Each number is 200 + 30 x the weight over its row's rms, rounded and kept within 0 to 999. Layers, rows and columns count from 0. The size before them is the row's rms in percent of the matrix's.

# down: layer 6 MLP down (transposed), 768x192, rms 0.112, rows 455-486, columns 0-47
# up: layer 6 MLP up, 768x192, rms 0.122, rows 456-487, columns 0-47
down455,101,224,201,183,185,197,141,234,205,181,205,191,247,227,165,184,218,259,246,181,221,148,179,186,204,210,242,222,135,215,148,168,213,198,196,169,244,148,179,280,198,184,210,193,200,231,214,193,226
up456,107,203,168,158,203,187,203,154,227,171,213,184,219,279,191,280,129,220,217,170,175,262,153,222,222,179,195,203,198,171,205,194,191,185,229,217,189,215,178,182,204,222,197,208,236,190,141,185,147
down456,102,148,213,213,188,245,243,152,192,215,188,188,200,196,170,179,155,216,269,212,139,174,167,203,208,206,211,151,167,190,178,176,194,198,216,165,227,220,196,248,154,208,199,193,266,225,145,185,214
up457,099,184,218,144,164,212,256,234,198,152,162,202,180,205,232,218,189,262,241,139,213,147,204,157,200,216,197,179,203,155,184,206,248,187,176,168,168,208,243,246,164,191,172,184,169,228,173,226,199
down457,101,195,199,178,241,202,155,168,190,183,205,194,227,271,226,225,253,210,206,192,203,279,258,241,151,209,197,223,173,188,208,217,174,257,190,207,193,173,165,187,188,172,211,196,193,174,243,151,191
up458,101,156,188,241,188,223,227,170,182,241,160,222,187,200,188,235,165,206,174,176,186,176,190,173,227,201,248,161,195,191,175,199,271,180,155,181,197,228,213,235,176,234,197,234,206,147,179,210,237
down458,106,180,210,187,182,188,188,136,231,194,159,175,238,197,213,240,143,153,195,244,189,232,221,212,197,260,193,182,212,195,213,195,212,176,203,231,225,156,246,207,230,119,205,153,158,234,204,235,238
up459,121,162,188,169,201,175,213,151,202,215,204,156,216,207,227,234,184,171,161,209,230,240,158,185,150,254,227,228,241,210,203,199,199,153,192,196,222,202,203,182,219,218,194,197,173,164,164,176,225
down459,129,160,210,178,216,213,156,209,198,174,250,243,243,212,240,197,195,212,211,253,206,266,112,161,209,187,240,167,160,221,184,193,161,191,142,181,241,225,220,233,199,248,201,193,205,200,211,199,224
up460,098,173,182,221,243,179,185,181,185,153,180,158,170,245,204,182,164,159,180,193,154,241,233,257,198,146,225,183,161,174,195,191,168,209,216,213,177,183,222,272,214,174,190,225,231,168,155,183,227
down460,099,245,197,201,181,201,216,219,158,159,176,255,160,194,203,131,210,204,237,194,228,136,128,226,176,209,174,202,190,220,238,193,214,194,239,189,229,198,210,201,226,204,255,186,195,205,243,195,209
up461,105,186,158,197,228,156,213,138,153,180,162,227,191,250,190,219,231,246,244,184,206,241,197,246,176,180,155,188,190,206,257,161,203,200,196,188,168,151,249,231,152,180,199,198,201,193,139,219,198
down461,099,187,206,189,208,202,186,188,136,187,196,223,180,221,152,219,222,212,183,218,209,255,232,219,172,204,160,199,210,223,187,189,254,193,173,161,218,236,162,174,177,199,233,142,171,192,155,193,274
up462,100,130,200,163,246,172,170,164,201,170,157,236,189,213,222,157,194,241,230,180,197,200,198,213,237,206,211,166,183,198,179,205,220,234,260,204,188,208,225,188,178,200,161,204,210,206,165,209,213
down462,096,223,170,252,173,222,184,190,191,207,209,208,199,230,174,182,148,151,194,163,195,194,214,212,201,178,203,151,165,166,184,200,177,201,234,212,228,199,217,184,206,209,152,185,220,196,199,219,240
up463,100,186,185,142,230,182,218,218,166,192,175,196,205,163,175,173,232,211,247,228,168,190,205,217,255,168,248,166,169,247,218,183,190,162,257,228,176,263,248,218,158,217,239,153,252,232,212,174,214
down463,099,221,257,157,218,122,202,256,195,214,243,232,171,199,157,226,236,170,181,221,225,192,211,227,221,207,235,220,223,235,196,148,153,202,216,173,193,162,164,219,161,233,201,138,179,163,209,197,165
up464,100,194,224,208,180,178,197,229,209,194,206,152,203,257,261,224,187,133,166,177,202,168,188,179,177,148,150,180,214,237,213,204,149,210,192,227,233,240,222,190,262,177,217,201,172,203,161,171,220
down464,100,249,193,254,174,173,172,203,206,197,194,208,196,194,213,175,267,212,159,204,196,219,198,189,206,192,166,235,196,246,181,176,171,217,237,264,189,199,189,186,164,172,164,233,206,252,145,182,185
up465,098,240,180,200,247,227,155,177,220,198,245,198,192,167,249,198,213,230,229,227,290,222,178,161,206,186,174,170,205,191,198,184,223,238,209,209,193,237,242,221,216,226,222,216,182,220,213,225,172
down465,096,137,191,225,160,205,216,189,146,233,173,194,192,182,149,216,196,236,200,176,163,165,206,187,211,161,190,208,200,217,182,161,206,103,237,181,239,198,181,214,185,129,228,192,197,215,234,179,217
up466,090,242,195,196,179,227,178,181,242,184,183,129,230,215,186,193,216,249,217,272,192,188,236,192,211,163,153,215,191,225,172,233,191,220,184,240,199,211,190,192,209,225,253,197,153,155,223,151,166
down466,102,228,145,212,197,143,215,170,183,191,216,189,200,209,218,153,183,201,231,186,204,187,240,237,242,218,196,189,190,232,193,254,261,252,202,201,191,233,181,214,246,167,192,168,184,156,159,248,214
up467,103,149,173,220,170,225,141,152,250,205,184,249,285,237,177,183,171,223,174,184,229,204,234,158,195,240,205,233,214,204,182,230,200,159,225,214,199,199,225,216,227,206,236,211,172,207,214,187,220
down467,100,176,277,234,166,196,140,226,220,211,195,240,198,213,198,259,224,231,184,149,168,222,167,151,213,185,174,173,277,168,223,236,188,182,208,224,187,218,228,232,215,156,250,158,230,242,221,249,177
up468,093,178,152,190,197,206,160,196,203,189,225,187,240,179,202,231,170,252,245,217,282,222,177,175,191,167,184,204,218,246,170,204,193,192,223,178,147,185,218,193,220,186,106,204,205,225,236,277,114
down468,091,178,182,156,163,203,156,243,213,190,223,191,212,188,238,225,160,218,189,194,219,243,184,200,200,181,238,201,202,125,176,214,221,210,197,102,210,177,167,264,187,192,221,237,219,207,163,185,169
up469,094,203,189,162,145,153,174,171,237,185,190,133,193,226,240,214,210,213,171,161,212,284,211,203,207,230,183,241,182,192,181,248,212,218,222,197,191,185,226,247,245,245,207,168,183,217,172,219,157
down469,097,191,207,127,214,171,143,249,194,167,271,192,202,192,191,210,188,170,182,178,198,228,173,152,197,229,154,128,172,216,160,192,221,143,213,171,219,144,196,196,204,161,185,196,246,215,190,245,182
up470,092,194,223,159,201,261,176,212,177,178,168,213,224,193,168,181,174,231,144,225,207,192,174,219,211,188,200,185,274,187,174,191,193,210,253,199,167,162,174,198,186,187,202,174,179,215,181,210,211
down470,100,160,213,188,181,231,212,224,223,201,233,198,260,201,168,225,182,181,167,170,221,203,198,225,139,156,200,254,249,137,212,179,182,215,231,202,204,159,278,207,208,218,194,198,204,195,168,196,250
up471,104,182,204,155,211,194,273,189,168,228,193,169,207,155,236,190,197,190,193,187,202,222,182,176,219,200,194,236,241,159,226,194,157,181,179,204,218,217,205,198,159,229,235,162,222,124,198,231,223
down471,100,236,166,202,194,196,198,242,230,175,173,133,171,187,220,238,227,161,174,201,194,258,221,180,205,153,242,216,231,192,200,198,149,184,211,184,231,215,174,240,227,153,149,209,174,221,257,228,233
up472,100,271,209,205,182,210,189,154,151,214,208,198,224,251,176,173,228,211,192,221,180,204,212,239,222,188,173,163,160,202,248,209,163,190,201,235,167,229,173,138,180,174,188,198,239,202,184,177,205
down472,102,209,193,222,162,210,164,206,166,179,254,195,200,192,177,176,189,197,267,196,149,187,239,200,172,185,240,207,186,185,172,171,148,211,191,244,194,200,167,141,214,195,216,192,221,195,220,131,176
up473,094,197,114,274,239,179,218,179,193,212,195,219,193,167,240,232,275,204,168,228,192,239,224,247,229,213,202,180,208,229,203,178,248,248,167,177,227,192,210,240,142,212,185,195,201,247,212,194,212
down473,095,214,224,135,198,210,191,218,209,144,181,240,244,170,239,120,199,265,144,180,212,188,235,192,211,201,177,212,169,192,196,194,206,234,215,244,164,192,200,256,216,176,167,206,145,174,226,165,196
up474,088,167,208,260,201,179,234,204,194,177,244,215,249,193,191,216,177,216,234,202,180,149,189,226,220,260,172,192,228,201,224,212,156,206,204,196,178,211,170,148,237,226,237,140,173,233,186,205,216
down474,091,167,131,220,261,200,213,229,142,205,188,225,221,214,186,221,199,205,168,232,200,156,193,174,148,163,231,245,220,178,184,177,202,176,184,169,215,246,218,191,214,194,190,199,180,191,175,203,207
up475,107,156,191,178,212,203,245,215,206,182,241,220,154,122,222,158,177,218,221,217,237,178,181,236,174,200,250,148,174,230,184,173,225,212,237,158,207,246,187,241,164,207,213,187,213,205,180,208,174
down475,116,213,207,207,216,195,191,216,206,137,224,163,207,267,187,214,233,144,213,193,200,160,169,205,179,192,235,254,268,197,202,208,179,175,220,204,165,230,203,210,176,232,231,208,158,209,165,233,212
up476,104,203,176,190,199,193,171,180,255,213,228,178,212,152,180,189,237,223,152,193,278,142,229,228,200,138,175,205,180,192,222,235,226,168,208,196,198,203,306,176,167,163,195,236,249,213,142,154,147
down476,099,223,243,185,158,224,175,134,219,177,138,228,215,232,201,193,202,247,182,155,204,205,120,197,216,228,174,190,162,223,189,165,187,234,164,242,208,183,226,194,248,183,247,154,132,201,234,172,263
up477,092,193,175,159,149,145,197,223,220,190,175,200,195,252,183,198,187,135,222,183,226,163,224,190,214,195,223,225,176,237,198,177,127,173,215,234,231,203,160,218,205,169,282,199,167,240,225,183,159
down477,091,188,164,218,176,195,203,268,208,260,199,206,147,182,182,198,186,222,214,170,179,206,203,209,159,224,158,166,248,235,177,205,221,191,163,203,225,140,203,188,160,189,187,178,210,200,236,231,247
up478,105,185,184,223,221,185,193,158,238,181,177,265,259,161,200,239,229,204,226,194,223,187,209,228,198,203,174,203,250,152,209,203,163,211,270,182,196,193,181,140,208,176,229,223,175,233,231,139,215
down478,102,169,248,186,233,158,195,254,182,193,170,184,147,212,183,203,238,215,222,202,192,237,243,149,206,167,192,257,230,199,192,194,197,225,226,153,225,185,237,145,180,235,157,206,249,180,211,220,214
up479,086,192,200,195,228,219,239,149,191,136,239,224,209,213,219,234,204,217,169,204,194,195,193,216,201,157,180,235,213,238,139,172,163,203,190,217,182,203,173,205,226,256,192,158,177,198,220,207,259
down479,094,196,215,192,234,139,213,162,197,234,157,141,172,161,202,201,184,200,201,178,194,219,190,237,205,212,220,215,172,206,244,202,193,157,261,250,159,235,230,203,218,269,214,226,177,194,202,179,162
up480,098,230,220,174,192,190,204,216,182,152,182,231,201,192,183,232,189,149,163,228,255,196,205,174,205,232,201,202,189,175,209,229,182,198,163,208,102,217,206,224,241,248,247,153,200,213,185,179,240
down480,100,247,313,177,176,274,186,262,208,197,179,219,209,248,188,167,220,192,234,131,215,173,162,182,198,254,204,235,131,192,166,187,135,189,206,204,180,195,170,232,173,197,199,126,232,185,246,220,206
up481,096,195,193,195,207,252,218,262,218,242,204,225,234,232,202,221,169,147,145,178,175,229,183,167,164,261,140,224,175,199,235,234,223,223,216,193,224,180,157,227,250,165,191,221,203,236,243,208,190
down481,096,213,220,160,171,200,172,219,207,221,239,196,215,231,209,187,186,187,255,202,240,201,179,177,130,252,172,212,268,181,179,182,236,244,177,223,198,161,191,212,199,201,166,198,190,199,198,159,185
up482,104,237,212,158,256,197,218,257,239,135,225,201,222,229,253,166,188,149,175,176,218,186,211,242,179,178,169,211,248,198,190,249,220,193,205,201,250,233,229,154,197,220,217,205,224,164,224,203,216
down482,094,234,222,228,159,221,234,163,116,210,203,213,199,198,196,224,183,195,200,207,224,221,189,213,230,198,177,161,182,270,222,217,181,193,230,199,253,150,167,197,179,63,220,228,168,177,194,152,218
up483,097,152,107,239,189,167,226,185,197,218,259,166,178,185,204,182,187,155,225,214,235,254,189,190,199,275,233,193,193,169,181,186,187,207,136,172,225,201,232,249,233,175,196,226,242,180,209,178,176
down483,095,188,260,198,188,221,191,183,201,230,206,175,232,227,179,182,236,263,178,125,136,198,189,159,160,172,237,188,131,171,194,245,190,222,194,227,202,208,209,184,193,181,195,179,271,230,191,175,172
up484,088,207,208,216,239,232,233,179,180,131,255,196,202,242,170,226,198,222,219,187,215,208,167,180,204,193,186,185,187,180,178,185,181,214,227,221,191,214,183,216,186,192,191,186,264,153,211,168,184
down484,081,140,230,230,174,226,154,195,188,232,200,203,163,200,189,209,174,231,178,294,148,194,202,241,175,226,199,179,196,218,192,179,136,199,229,180,208,200,178,194,162,214,163,241,249,154,232,234,176
up485,105,199,203,177,258,259,198,238,191,149,187,225,149,194,236,182,168,195,183,189,190,202,186,187,166,193,210,241,241,233,220,206,207,185,180,174,216,212,184,218,185,241,156,179,219,185,170,204,239
down485,096,195,244,223,167,186,162,232,164,162,196,265,193,193,219,172,179,223,241,190,142,214,205,177,178,185,257,206,195,200,222,204,192,173,203,173,214,212,225,201,180,233,251,232,199,158,206,199,215
up486,101,237,195,153,226,197,198,157,246,152,235,211,168,170,200,213,191,209,228,172,153,188,162,274,211,232,227,215,243,195,187,161,216,221,195,213,191,231,213,253,228,158,199,239,221,179,186,191,224
down486,095,188,231,213,179,257,210,185,199,232,160,203,145,195,254,219,225,187,225,183,278,177,188,136,247,233,194,200,197,197,227,213,184,217,168,192,212,211,222,194,251,191,171,202,213,207,159,217,193
up487,092,219,204,200,163,206,208,256,180,121,181,172,184,195,258,211,225,205,216,195,197,191,175,221,224,237,211,171,165,230,247,207,256,181,173,194,198,168,186,163,291,267,192,193,204,235,221,220,210